Each number is 500 + 50 x the weight over its row's rms, rounded and kept within 0 to 999. Layers, rows and columns count from 0. Numbers have three digits each. The size before them is the row's rms in percent of the matrix's.

# up: layer 3 MLP up, 512x128, rms 0.175, rows 336-388, columns 0-127
# down: layer 3 MLP down (transposed), 512x128, rms 0.193, rows 336-387, columns 0-127
up336 126:575385412496541448529454477541555430531434526443528464492452502477424609486442542469513441525571480506608553563545517473471507535436512513452538527433494529543463524477480530511451450520499459464565552479510437443529483514497493425557520563474551467521555526509530428514456463489525462534477481414503487533445435469610467494521506527292446426476394497457537466512450516617572519541539
down336 099:510440488426413468521570397502500472510545504488521546439539536445377557531507477418488550439531431524504428516536460422527507449436578484493455532528545247472451522567473511461561546441413538515548480495521520506459562501574436524507469478531543506532540529567513541495510482483552491568583452483481536491485472487470497607512403566459438490472489491499541524488440548575505536546521
up337 090:449494474509559482564600562595399397512486454432486496442619429562418562485567501541581489570450499590415521519511528588444537501569555467529522523485595538461571472520443458482542427422545547468502499490551494504514494456501502505418511486508550488456540520514467507491513514511498422494464452460424544442516538586547485533500484550518515405442448402487451416499523534576480392437527
down337 096:519423496503633395551538560506414543520457411483490488484508480447555579483513537430506491516577457546434511433488584541459544603483420516446562501481536585507510545478468504560501480460488459486519403477492473462508499498437596403419493453495528503498567472573497498483550486559430478467490575462425486544483530538493427496526451552477539418501559448561537422575438526499647496469575
up338 085:505591472419585523540466543455427481462451512452493487580551520571460513519521434431473442527456497453502500529520470494440559549498561539497447456481469523478370561505487488478433465538504425562475550587564489464458548485543497459501486429536525533494512558434408483537526504466511485481480462427351602460488416558477431539406503526529525479442570476445572449591524618472594486560466
down338 085:514470432543612475484421458456456492419529536369424526588467525511461495483494567523544438550486462536561463505547524504517556470437573488502471517442418680513596451542445513511464487491443523497544482464527431437516485444571570502490535570521497483543476500579483617459481477552546483522440495478494534561562463472545533510632489485487563437503471416494552402490509443559524501476555
up339 097:416622529475580562569503508531484507487557441415531482513630459548490558565561523434521537518431418540500449513562524566474559547492470489545465555440509544539484455504520569527433464474554588442557419457559525520534467494481448589456449538496489552464497457484482534445511385556428436486459445509490547472477510540592489539369474527522574466409455512485484480493574516578500423455549
down339 120:482433529513505557580530543473517505480441487463493554573522503504552500536570442475461477494494457469477461457537522524467457539533556486463602532471538705570575533532551491505504417581556466443487459482443449432506448475450573528456487624522532500483539499512530499481569472571436500547536555498507394485485472549521484522471452356450562501585563413490510542464417469504530389498448
up340 116:459425417512540426525474425521410489496553423449563499528513541463430487498519480560462455588487554559485537474471512551443470525449490538513548541383466534558471466493447584507461482396482493509537529537528444439541531460491437452546563460591597615537581506531462541509600527499508504470444528434500480522498521507555481481516499518457391507434493471557568367555370556559477544514471
down340 091:504573488470493500579424555547559576497478538462545533572513482588544566487548532510571466497510457472438557399477469531537521487489470525514611520563532479480527428496567535569497450526477498509524463475491457469450585577471427511478439587458496473552547573496559428520473517487461498567488558472458449513428567365494521476555429496605375458461435435557517494574515404421562505493434
up341 097:525521458538546480493449558477402440441540522498491455538449459510535483601542558540447600472539585545437422467499426579490515607472550512444444481449518503534454469523438591398437443523434442523517448550478471522449560467519466515463493503534432474436490485484487446572533458574452535412535423425474501466483417471509594584500412477474588465433492545495532516581467542418472442434518
down341 082:549567541586527466511507500417497458466513563502440546549606525502456548537529469520481500482474524553427430533530484555502473503474536579443465442504509303470461587540457565451468513534495428479558532509543473541578533424545549532563513457470517490498462566522544524494525464526497523430393474475508596438567443552466590531491527522375498573499480442393469499491452543511388452506529
up342 115:475525451472514559571493555486499411455484423457525533531481493496533582572464554553468494558394555551572532504509462487492502479512462518495512483341431514532451400444525566500424486558510506447516506582541572560574499499511446467510512477552488481587573533613516501442495507527499455467482425475489567438406549481574540597488449479444459486512408542522559497480442563584522573489382
down342 102:564511552492451486551594458488507519484551565419473452416449478441451568573501537443478502446541564553520498456527502446534459466490515467520538563486546270480465511520516527451397609458604480530518485496505494517426482521509582583582500416501515544454520461476575587458592497547486469471490595492533530473472529504509491552446583484468483415454521545499499489591503530476503494441536
up343 098:495472480477537488460464448499504436433612438441509412557506543497528533531534573490529552604498503557501541562518596499455508552448535474522438472500497561481564559455553551520459470454521597389513454505436505521498525471468406431480430531430559504498495458582458509555471434464576491570552422487437495538464479503613526512497446546372449468511516441518432514467478546613449435456599
down343 106:445551530491422457460639582488428508497509475553497486452459478566544526466404432408519498563528509430512474511536481540484578495462603445519473528544475604509508550544517400487512443439510582525476468546496473602516464497506628432552525564539483540395546481444582413506492515427521517572521427558528466549536551516489476510486485509463445480499469511473561579476486460574554476562610
up344 104:473449478441513573587450533487466444445574423515489523549565557519454500559441506467520585444509560431553429506575554507442512456488564533501520466471523587649346463390546518494419477442508495457516481496492484563574532534455458540483483500461564450511570461527462520573505521560495553440552444530477563516532397471471504527375545496479468520456509473564503404491480563561497513565509
down344 092:501529557490429498583502490586432504439477504534535475443456499586468417490567573557497594488521454464460456468451381491479451472498516489525469491542519512468503492633624457500437424445461600513562542507483523560498547528516498397575494552474482465529439495553506463415594449468494550518383462461489469515472427472544517536457592491516530547503485445447420462524482583504386509466568
up345 118:556428424494570457468490480500412501458443428477585509523546509582464537526489418476553481559452616530488492513556521478448611523471482480538546520389478550565431533423468521493487495501545457521512491536602476484601589515424479543500556491513499435509496516538501394430559488483442457492540460341565481553429553508447457549486517469476444521452405502461528448449429551574482549507513
down345 106:398398531527543477500506593476581501474539487498484464527476505464473458477540538430510537523574553554489529526511507491545549482486444480460580548478525438512488434442653580557452527589466549525438533549452567454500517523519544441548595396500526507475544519438535506480473482469532552500551547460524395575516508429435443495479482501467494401454474459544420448504462636525560513514363
up346 089:443498478415591498582501419506507532495498456428438511467547541557464524508520491511491440466433434531589483549528605468472580556507468514513490566427484579557441467481453569532452476498535535541445523510578445480504503475548443458576483447514405590528556500483549561430556462541420444545410467510512483467411518602500488574419432475517442495464437524493540436564579614510536546480427
down346 114:473400445522633466524485507466510509476521440468474486477634532550457480474554477471530507553444458489491480587528503460492474539524524510399499587530470709521454517470499559534624406477477460538484578424525404498444547543526501463586530521511462541502496502516460560477479451487428554529517606556548440470507434508463469467478476462457555481507594505467450514503460548485550531467419
up347 103:550519414491523466578510565567508468459422552451454411545485528419469480565441534508471441438475528520580522522544498427474512519586505487478491546466482548476492497526422467485489483465657476528465571487537539454403505426579388507537454395575420521548528540509496494529508388519493510499492534508464478510471434479448473494549464533448494524499390509455532477588358566427543496529428
down347 080:518495408541490484498410496531440403597507439402555498393455529426482489456589462371486462476451490552481609388530540450558455432500527475390463528520518574536529520490576503559500541519437477461416410549492408468526480578496495444485452520544489453548518518494573498451487475515537537459542481493544491441495486474486503483526476573507504627484486460410488546454595489436500472480455
up348 101:613455498443593564550535487454424423474616495499448479601518570584475496511472535513520433474586496512560435496506556524418474516499496517517371441490482529431436513481417534512508453470489494494474479622462469532451560547412553417471542438478537506458514529529460479593543547560513496471481486562450474442477445477458484479409500466443548453502514492581410532561520607539433443471467
down348 090:535497454536458476467551579383405488516553488555455515537513513526396430416430527551486458587605536575602415471536494542470533495535503479473452532565410597444561378555476505552499447471432556464498468522492502473480392494410594508493523588409490530512456486581422531509538454483449522495488492535498455517565519557508480559473463483501527464520538460450531518493543591507491568435472
up349 102:464584488428579521527503467547484457469581438489574482473596526540509511531440529500478403471408431545579511519534535448441487508504501483524466452427465567470439468525475611428410463518550579477589544541584554549538488465531401526545416456486472495513489606477482545442506463508467462558454415483517524464463547519546512591386506540514467469498423547479555472458587598565534541477481
down349 150:477458424517601496378465579546479550545473525536535559512517493534573526453579439484549534552452468488503480519458469452487540506529533520428543461469450743518510575540537468552539386536426509459463427504455491490410539531509541475519576574484536519534497516544472533514444485464507535505568535502522463533453491572454528447560524458472539461555564493536466519458464456550567420472600
up350 091:432543473473597501495476448471446502479561415449589423564578484511508512586508461551467534553429543482563457501526464475458471492406490447519424422378434574533541495387424505448468480443543528419494478496500542484490509523522411504482493499423545482432501478544406509503575518575486535498499455376533511567504590625491498518453560521470498518474519582471531511487501565559607467476487
down350 103:462434467439561568449462526518386452503521468509519447464575458537480515524477494473569497483510491493516449474466351577406491535528532454465543446445522543525478579592471493456577399477523521450476515507489482491414435554432516457539524502531533577507514487563413517508546516476441495473426515464474489599494451586515492424489524531389578542541543478408531469413416511415603505576537
up351 123:512488499437533521585485522494459468510447516506515496569541474483492527572526437447583559490576567536481503471501589579483619507600526448497533521412511539543563556505395516505363466567520493416523532621505473450541519565489466472475581513503553551512557474463573543501518498477445481597430438495501518528433499650569557541485513473473425474562425470440494487500504507578443506553448
down351 102:390669609490562518496498541528551544394507422539568588601495428470573527494498398573449504506529527479530488522551550535516477518511504529472494520507418484552488523531510483556492566499570524496450482479507512457453477404448595480464505484459517453482540426526522565481505533525519512483414468510445520425427531457450476577514399458606543444433558472503534492522638500543484472477507
up352 096:540448533526633483487531439486393502478426533440509440592553479504472561587523506531539494458541491524531469536404536554467557551404506407549443535484514556578515579421476569487492464424541450543423470514464495422407528586493467466508559478466432479431480443446584432450572448505492537541481497471511505488462471501563495510418390503476510450464508525472452422551473557434609479488495
down352 106:470502543482507476530528510485472503458544504486507477552480600412446487602430515463543454618509487501515443566497441470559484527467496561458481482487484581475540503476396480490481490605572497476521480490502519569403488482496427486459408573484573530492433493539449440571474474467523441598536497430345537406527499564512532561522382565526498461451497522359518441552418543509478521524525
up353 078:558453510572534563487590433448424480495508421534485452504485441449494492481460567385487454456492562454516591477549455535534586614500411435527493544552578510554513443461504542394507391468541579520515447506428534422491533512517531482493557460464492530493544543577552476533526448463384568567551475459421412423529528572550451555473522473549562491446526454450454511473518501428538472481482
down353 069:537488499441526478488498575499609530538563490420466525464501465459533512508448498522441538471459491544503453461564538582521490426409465567465512475524474212512458475463528529554560431524417536528504501484473447510485487533513519461476515487462467435521503391411512494538578420485482576442471463481527546509490498517463559474417541535518494543504469447467561549446498544452589445530457
up354 109:497646495478569526560487473503531445458571391425543462513614509546518514570459525516473411465432442531556534543517523510458525506501483467561448489428494551492405437529480580433421456510588554503554509539595508526543490464549430516497478479526434485500512576523514536438536428512409453549480425478511511431441550505575515589428463566499435472508429566485555483476557603501537537433475
down354 149:484454432545592514414519514557469536515472469535531506512536456525563461439573491469520500545406442504493462508495504465490508518542535497423556480480473783509534542539555461524536406526391470439485480465426469452444546524488596469528526584506538529494484495531474508462454479455502521515528568500516469528467487553472510438530552425495559499580606479540440509453473412547529449461514
up355 093:452477424508526438508552511587526420481472475468563455454560546536436516481427465504535435599483421521523516610532556534442534541449467545550504546433544532547557514487483492475411439455523514501490516504505474391535446434526455417574498546520512546499603597511417468460522482446474440490509463361425490524537598472565454522527515582458500439445443465488511445461456503618494419537492
down355 107:520484434495513482551587509507407448420546467473556554518559482633484517461470537477482527547550444547435515528500454472468600532463467476433519589450438570498546553489475519459529425456541471554505460539487530424512488480613500419400559490559497557489489517555450416486529447519559498586572518514435524479468521539450434557581415563436488470501485479535578548475450524590630504501574
up356 090:544489366518584512552438506545435500471514476430595518563564419495557555507512493439492558500525511506556499466529551422453549473492430444599469514505456568583537444480504577564444441542570552439539447553519458431531574541409523536492450558503469472423505428500537447453500425518480544505502488461536531477533512500555460519439520571422459359446476493501481531508543532605451459450599
down356 081:501429399460530474523574492477436511513394523511467574476484628500529491505515455556579570514440496520553505442436601583406622524528603496453527500479507538505536631466544501426529485595414469506533500485428572427452535515458533519498552525497534529571520502551493454504579519532502477507533492544472453530529522470530435455522483453553478514484505482548469563397498441578516457362511
up357 098:415528452506570484566507481501520511496499511411582526524479466475452562501560588578513500532462466411494496560568555482410564553416394405595556406463457537442579478431393556482432449414578516529464499513529521522497502470467473494446494488532413543495547501494422419467526522565466432480400508486423506457474507543519459573465480537445546410514458483426510432546558528529523476482549
down357 106:459463438542581513520529515498499453392474482548566547505446466524554467503513554488455548516502458457432532560523533546450475548501493460524467424487530750480631503435447475491472369461638515556485444453514515570524444533484489460470443537477506499493522470472441524454525463528417484488525559460395515485444451549506432579525452526475494475524590498519444479468527495481513448517482
up358 089:442532406487588486535473494514476442513602413456528476441598515549506511522463521505470482524443473539480566551511478434478505500505445430504484460483459581485448465398517584490444459563535556500565548515540535497530531553515516465528498422445429529553535566626508451439442559468510538606499419481506505500497551547455534536418508574483447453452449601488564526461636597539593529459480
down358 128:515467441474693483495534532548485566569536515463510562496550467534580578470561462473546502527415469420443507502466483432468561487480399547453576439507512615467412530447560486501498467502445443505492479510396523475442554532501538487433556518462533497466500471484420463450408518439538499438529526483576486546449492510438548435516524562447473425527584495558443477508482529504603444527595
up359 084:475495456497563508607549608524534504534583504481505475512463493517508504607400461405515493458468552500486491467516461505465473502541531515489582473512575629473454453454456579432516457456536543570623511524492519488549477477619508498452565492608487490541570490522565562544471485514497462524568511503508474523447491462492485529468499503333511446474420491446610417587497540468517478588444
down359 096:547533468501504588605559563420479569559530464563433432546489496577569494527411492403551454520577449524452512532554531361419528506538514516566533509471452506530490545493514539514488425531532487502578546554518497452394468548498505452438382522519513532477528520537539524480491532527521490595558446510557488476432475546397467578433504442588503530546508516486443525566489497573505402520604
up360 094:446493511496545427486480444510473476513497549428482467435559486500418462600524518476494493417442457533548437489465588506492626516499518462621498463381475558538560501524491581473457449468584449398493593531546440499413463483551390485592531465530457472467469485517523521560537509396488456475482524433450526529451539527551530614497420508469524517533527504464438450550539564578552494467580
down360 108:437471530537522469531533430447388471430610492489533490408544524409434497490528549478478509518500494505545401496498565532589496544439455498518557564461430525559506564509482561518589352496516422522508589445498489475506513422521499471542444564564473499558529490460532590426545448383451499536497534467478527595513480548586518564504517418484463531496534546407506502497406541481555520451563
up361 092:473566470470551489542486538604449488508490405471456532484554413405535616506533418462545516493444473536542502487488563472435574505561473408607512501555583553492519519512486542542416367442583519487573486482576435372499426524552480445511519490450541507447557517486520486461528502568508439506434455528470522423455495489613473522448455554474476443445441483483457444535524512501507435427460
down361 097:570505520492495477469448545511508513427505488599462502537505486401534613530586470420532488563543467512393444508450585506415531545440484473491513487459413490530446528438516631514523456520504489505576447518478487566542511474445589416461538449541582572485492572539503545548521494664489534482482488474482491491490453512473462467501502600474442384516434522529543421524470538579557458415493
up362 109:463587489442502454566466495392555532490540451395551554523387587428508547544522434512534566450508562503470525553492479515451569518536495584462545475444434541567481551458489494540490453557505491445456483500470524474437444426552419493510453553572476545538554528533535598512596462500508489498511399537438598528422529477538587545409429481531453518516461442465528416634510514523492495489487
down362 095:472517556513450534425484523502547531473420391450554379492557512553512391444454425532607457562408469578465502418460546479517506413482588416492456470437425525490593434533517531508475464609509459499469465512502459467471552459428520519512529512554504518505448540468506492562438511469413473530538487405430524481554450562506515449500472499540490394423519474467465476521516423466468565551400
up363 080:534435496530608514483517440558488506504465464484458422577543467458501570517493568508468460486520481496556528456501549516477606462408409378650461556494523595525516498530496569510492423440588493543432468531429493463443510532403489467465537484417454492446497454467519534415492501458418519509476509435499435486424450574582544553447442543460407470552460543476474516457549564541560473455535
down363 076:551482464456494451420543418506537579415604500454520509519534513434489552555527448471530471489541435430517502476525491465451592466497525539498532517498526493508451513484543378540553480411473565488506436497433556473477560445507464504431539589482581514565507512597392525566559461571538430539492389523510426479537537411433560523545481539521446441504456514472550471452483596494538418498629
up364 099:449408443474587411539549442501401535474521397438444509520541467414478519604503566460473430528408498552547479524542479426414466534463549513506534495428505551528414461472492477481494485414530592563495474477471531424460494478480410457561475499485550523520544585499500544512568524439385397560483489419536463583400527494499507503438431542477450469480515448521564413526484548491498500559482
down364 102:475447438497577471496471480521508515551403340486475471544413480482471484517445512408549479474482568540443494478419430560421445499478495476474557501409493611530444445530523462488489431503452604502477445551530452553484476546439548519554547551471572486450494480475605563494491501550383475516452543509561487581492430562543469499540550427461409488510554431551533479440535422576497562511505
up365 094:422499454442571429557430488480435517498553487458402443486531535469460506498544483479502484466437531496528518483519543406350519541462537525543524450492540576509383548435484519594472458399509504537489518457514414480483413446499426390556444470485476524506538522425489491428574496458522479472444446469507541487506412479453484517395423519495559470454426481525457388594491561529586513537480
down365 096:542492456566612534414415507537493421547523467427523449481527508560509490417617441502503509509551526544458485516506420514457530582501500573480485469466472539558413471523568517572579428525527484566502490506448558521463501444529497479609446495477431489510532567442517506519509490540495476445435541560494408544374469381573570460428522498472584499504584448472499485622478525529581507469538
up366 092:475482519480563491518446455370481501448467419433484509539498510509451603538515501435463538490421427448601492559500477477471624531547487556520487490494440556605440473445399451458483440479548586444471453505544549361406456471520440508587511430493466504577495551523511496588511459487451501507517490504450476514531494557458520612475539544508514479508541434506551479544532560444639473523511
down366 100:583432401591450561424532458503582535582427485408544527491452487546452524505500581520479494466525495536432581470483496536461589544522451489457509534495487539474520339430455554429492459506554533463507460506503532445510559509492488493487565489569407543492462469537485455413404499542523471551457523563443491462486530468515442496560476455498432556598483418405445549483449580382509520488493
up367 089:495453399473548546558460538559499450451533534464591479522494459530427555538485535521481494456457512493537542537498412497443531510504492545508569439482564563478488438359487445529511462513558510571504488508494505469464540509574492469544462457516513531567607511557493406476442588473543447595493512457408563415459453457454458491477414591460438448421461504447517489623496594537525515581397
down367 108:521538553526557458541433491506464528415574541454640440606548469442543474571523514507495477510444541495461596557465549479407530506483537565547538359525476628556469516500399526447473435487527455529567488481487434580452520418551382522458463506460507537535549488504457495460530481452508424466423548470446528423432441533538462533432448537431467515480473495513540535537515538542472449502446
up368 101:564481519475546442511554540517439466500480407359477449519476535415517498558530509426576524494496575516432516536501543571459561488476458461484564433455488532370571524467520479428490454563529495553515430527576596491431552593552539474450596517489484461534537453495492463478501476526435485530577455488494602493426540572530546491473508494471521463555456506385444454546533594464618522519444
down368 114:598500590436512517507476459506556382469464466373570496504481552553485511466492510516541483428525547538448494581528513489461470437514506519519540444465495627442525466406555500448452460536555479437506447561493651510554568515500546406426454438531540487546447566459457472404453537462519519498503419421465528462443464530509421535537549428508553460476435565453519451512450542483585540502461
up369 100:536533466521580484521524558512408482439593486464544419547640494504473528553412409465475524487435571524523462582509473432432451465448512559542519541464498543469441540509375488532481464535501588509599445577594558395459551456519513534559483483455527538509554551494421568540554460507457468481498438375493499513397500521481511449495493559500487482430497416550522463507482536552536498579495
down369 088:498643477454410552502559576520563491426504522434521556468548499486492407488485489605448466430473464603534436581518516580516467558580501513464545457460445434499489541446545495550510496473581557527495466427453458486440444489497502481424500501478579450509498494475557496515563457472614546464380451555515607489474581581536442486516522471523585540548476458551459427512545543456582502492489
up370 100:499473528457563524491493456444488503457535433473527456506527561478475484550418524467496469455429481383606504590502505500468514487526544559573433546515542564503438467463471576428389475510561606536543507544593563509440525505522417499465464442478436505491585518572508449534539458517375452561553408507500547488488560562510520604448419561454459491462429546458538516530620560473544479492486
down370 104:424541511582592545426554551486483514508536487463498518506503469586502450423584532504430494563562485586476445489432498483428542439543505413504512441506479627434564443516526497549474395550433468390486504484446420453521429482507405524564510577550508541413417505532498470484393470484527482541502469513546446518477475534501519400535481461545567501508571449484383478461497473564474493462421
up371 093:572507439473574445518450526550541504454467505478537471435568429453475515525462476425529500448474549508554499540522483465485576540465468494560533519417551571653502534506496518523409465415702510512499456538487454415544478496463448460525548523539439510539478461449483472432516384494450402480514499445471484512446399541473494555473534584493536437489476502441543554492497554583473487537605
down371 140:490471545545446524475552529469414474517539500521466452575432534563530518486544565503538556560450454558593594491472478490506505571505496573470564513448457417459486471482517411519474472402436466434577429561530548439539578529407458503463541529483496565597486617535433540497549507535509459514455415468499447502582509460591398480542451540523516456504553521484353569493526495436483495503576
up372 104:466460515542535446514449553499462507497497467433529384385454478554482547513451571416574436486508516574484429439519542475420553495523440488566513431363545527566427462550486448470430466441484516477464468523531512366491473497453509563513521440464483538556496468483548449553513369549496484460461425462513425506477482453501524596418532531542527434477450408534467395538454549530542520516540
down372 088:466513580501461532539504555421426470537556535492518464489391469502606449512488621471461436411546389519582593474568493426500522546509471564489510435441562499473515564546541470476578480438445516419501491522473565473506532486580503560544511565514541473529579571489587485572523469496475503519550525521480548516456521413446496600510549578484572483528543495547441449456556533406407508491429
up373 103:514588496495477514494494511465542504428521466509505534530512494537498496513429471525460565517419502505553523578419463494455578494535546485450466460454433538584497553365507490462498430534655503485490519489497476445490457391463458437452455412604482468493563512589497552552467401463566494535467517504395572482429433529591414535487518487501373514551467580498581483527470486583450510470510
down373 091:500520593492465598473506424381544547559476539556461441461405594575403513455495472468523451439533566471456536485520531422534521476496519549499535570503554462481427515497536402443516516577497470458427518479508500506527490492515528451605515500468520444506446453589572557492532542475550448493482527410547539613477426567503491488508645429532439559431494530513474431475469435494556448438487
up374 107:547479427419544542493553503564403501439513442487517538506587441561522587519472438529549597555534527496520465550527473555483535518447402545622511575505567531562505445488483521501520474488517494484490452545569542437530503586492479517608440501419497516485568574555506441531514536508473461442526474459474538437503603564599396539485442535523534399430479502523561494518502562558572438584556
down374 113:451428461515608457538432531438503504422530583452508538520518541606481533564483541498436524530546575521530528584439495593472543471425471493603500509558568533499522494473479565474525430527625490520557444498535468413457414442494422435577457545496488557476582420479456443610460533520476497546559502424471490478468495445551508475471453510489553510400440498489489445536516500476609520446575
up375 119:423484505386613427538504491428379484438523519474544517445512616460465512482523511529537495492561456452603471538507542534466586572488528487506440372501503540506431521498442502430529411506537533568463498437541521391496484500498478469591517466494521452470492506456426553579549561474516424488567495482462547538493489496468534565400435430518520470432563464430466412501550519467579466565512
down375 110:492515570516419473506558501505420412491497487533460434538482553492425558425484527528435546494541560497472529583470584470585479555465463442547387570509434503478462647487499493475554443507399489490494443464526491507547481377473516504387496542475468524509442388556458448542597536443430443498507540511532503537543493483505507482576494534474488579523416544441496416517511552578525489411446
up376 112:547492467495566477508504485487396546492572441483492492533578474512538509563500524488593571457501531504474466459518567554496541567494486412617472488564553551477471460503530528456526474490526625438532354598533455467498509658490534399511530473507525514430495447485569560518474505574430526511546489476499482398511499482519493531482478568413504475546408505454444509506639528460502456415534
down376 090:503386511530397496547466459513523484521532472519511480493522503543477424511490584523496368461437506502443486475567447442545468581538613463468527489511505498452543518563588479462477531525435486476477523465487528447445606488493517439563526317605408547415425421444468488466476508551529537458530547504486481553454455457474527453531485479556592526487531551530617548421451516525484475548514
up377 088:447575517467584506494460493470485417495493370426447512503545538460479514624498527481431517493456518503592492529506571517452587505545484417509468503448576578492412524469480503429521463483541547402514484486554520553427532456481423471577526402445465467510474560499545532507511503462452487578555443474499478514481409475499556590419538532432480480537481540464464473539559592446669551496478
down377 112:453466408500582464415497507559493512569480546492532674437496488532504475533587382471494561526469554504504448570425543553434545529486575444497581442473475647520491538490560506483491438540497482525403526462417461472474549518447531483557593566518503465516441427512563501444468515491458532484548520525566518552446464496451529461441569428527500504476596527480461460529480433462585565497521
up378 092:407512406411581422498385430510430537494478508387539498501546467444426515584546529528503508462377565515488527586418511525447469583488570446535487437459477572474510455484439596413470487456524509422508468519528489503462456454545368441540491493446531508398486451506495530486465486505514473544526496387490487545450547568464524473492446553366443517516504536480464494509479510526537498471540
down378 112:431465412444590497530462468504424449415511487447507434450498516491509461465418548491532533489419520393530493594439501573462477502506464502530473445486417592516507458477450514498476413466511505418512472524487513515500490497485472441540523513437500556501537480633521455563640526464464465554518531446441577590456518573505387469474431507382537514477510435483443478447472551431624485524520
up379 087:440508499473565514554435443459510520491484416400519429526505470456481571546498515506526406442403536483559531500441553487372536589506426470593489410434473575523489484435414553406462450495572490514539530549518542461473467533537462401521516477537535512500529440528517477527479485506464530504430489539464495513434430573486496557456494540391513477496452533490471549591657596516529526536428
down379 080:474433461546553490474539459448547415440479444507563478481496478525551516448495465515438357569447549486507413475439529525417495510561523524551541485530498683473565484469485477520464385424572469545583590433517538492465498472527551429504619518550586563510496495487551441508499508552487542523458504565479457498434505521459421538476544464392582486530536520500418531485528523492462569549472
up380 120:508539393461520446495481428532459510540493507341520463497585434522536583538486477500563569506497485478522505510530527444412575522509458536480521521452453521614425407477432526429495470458510469523465510482459516407487483437530363500538428448546530473424573536559561471505605482524533480494463510461484533436528568458533402552530479504497398476508517466548514366460433527469481481466425
down380 110:522408472510463498496531453491521502484448533462451494420534434618486381469487611530589475524552467497476410501418577455558572444593513507538582477517485470494496409516540466571471497567485561571503468540416475481504484524511531536456451477474510501485459576502562536558447558546492517598475416454477429574541503491455413461487561508571576554494522496552549482548546607446479565400481
up381 083:500535456525611547604475546564451434478533453436520421581585454566419535517516435530526508499410542485530569485566411512464507451460482561574490445521589577484510520414478495447484463482532558496548435573557459463546499486505502501441396454497470482492626505478457399497448458447564478523490493474569500469493414532537460510478483536477557407472432473437513495495488549521530401474386
down381 101:531529417473586498526435495469523446467556543386503521512535469520510532464488438631505536559561530561462557539542542508426492505463450564560481545477469695472533539430396529496490468527535435474517481538591422523559443497557516542534437467483429563498540481505422450481469522468467485508443554543552476401402483462497485455421473531439545452418566531471467469510532491563520426495453
up382 084:498540448542579536522486400402505462463526449441486428467646512511475526566510584530512421526410451563552486512482497515428490508481478499553414486458477587550477397412546552434450486467562552451468513578526512479493448519474387533534459479471504517488545475524454493446496467523429496528518467526502511448411574549588547607428504508468470470468447524541403523445521564582587495434468
down382 114:467446452537528490555468525522466532574502572491542511438562468524523556588534455509465425527445484520550448501494406549452476495578494558524541483495514736546494514509550484467596433448475503536443490553469440516467489426426566504490474475541484494552509506520470465519477531483431516502488619434602498593397460584546575498463577473471570489472538404521486492528428494495530482528462
up383 095:471507480462573392551511495531489555513414458487512491473587516431487568532467487460479543432482449512545522488464594521404570563521508485523508543479567549560433487536470557457471450356569489558539545484503504411421416472494462487465548517518507539472549439426516520458539445578450371468453550514443441424485388584574516564528469497399479470527491585530461434521497525509453454457477
down383 114:511440562499570414554553545562424502378489467482513498436528554473532490525545475482444451429517453581461458570511586468475460549441494477503464624497512637567491473564483503499563439428580389533495524506503550530406405501516534487492428533501505497508413490440507516502525388541478522495503506493497350497543454502579500546545530518480513516489533588549542478534561509551529502607488
up384 101:520569426413555511528460430498433513446504472534485516500546543551460571486504532485488579435428513434487449631556459473476477434453404507518559419425487561564493527493515556511483481437509448497529449548500404562615568597497435505551537492476504594512503550566476404476525604488398455497555437494507540513504529512447458489459522558490402504566437538463507459489531572597533496560508
down384 088:487461496479561572622492527495467500448539528482565497434509555508522541500539586453486522537434477555453564482444434419568485479465535415423561441525419571578532520582498445559540415496430516486454396474506473508502503442536397546438598503482520447506488538536376519463467453556434527623524514533461539537505523551481562450503434526530449470513511555438447464468432484561546393467512
up385 097:566501455472513542511489518524530554480534399507547454505550538521372498535436571463424515585507487549431456444552505513395506640494467509507521521364472560534489443450502520521428468436583479544551582454543536497448367456509395477460478493560505553538571519479500511531478478519480432582438494461504515531527399530545484539553561420480487500554516573443452554504476593513518505500427
down385 081:487570551476603517529498550454451518473413537555458455496480460524420555450495451496600505477639480551499452565517404552591489500504444449531456584461493459490545422504535466592570499532508481453445566490503484469479498520524535404526452482518467522507573396566428425473466522446569454579503549462553488536565538539427549456528582487508482579543564481538440443477513462456547452447390
up386 111:606515497493534491519446464542433445517527447396479446457463405435586471540558493433424469544548551565472537514530485557511442514459486386537548498493416532474482499519542611559489445519591449554497403606523491488516497550450516433457460518537464503362528489424559525445569491473453539509473464488501485390485524574590464492425511553504471433428511531502503537559477540468562478531578
down386 096:503594368539497491582468567483543549473448541503544511568460508441454528494505468542578593507463493438534624518472621486481424489503436540535465559479491581500488571476465467493439495537511394442389459505460430413509480509624464597480479509450476509499578490506531524495505466524589538522500521487586532418497517463478442432470404476488499434439472471488470559506505548425490499436422
up387 094:500455516509544535494501483509438440517483497509484518578593506496456537537547483531507491547530457479633485462527532487420584489453564551551507445490559542610406550411485508476500486437506490522467543513480451532441569450439446492524390492464581533502553462492453534575525537452537522498413514485511592478562461519444500563437478630512495479400576486615487466619498566501465380476454
down387 080:510459405603519562512568547471478490478485497483480586504524448436567503477591431522463479551513435490482493446478506484509424437537398576427546514477573528570556509511556432421546475501449550506519564518501517465437426438513525555456517534467512525515413463523489417505549434569589512395455505450567525458478489397497534415463515392616517532470478528498479485423423601514455534442485
up388 092:610522513462551473521484420547503490477427470376551502480552468495458604521609445455515474493479603548563500618469491498406500474420500497585534530445442570498505545450510532507505462424625490480505400502515491481510447559487501502540463500512527475444442418473514405448557494539536420474533548437513533461514479532574407536432508544470454401472466541462428466551503551560560536548520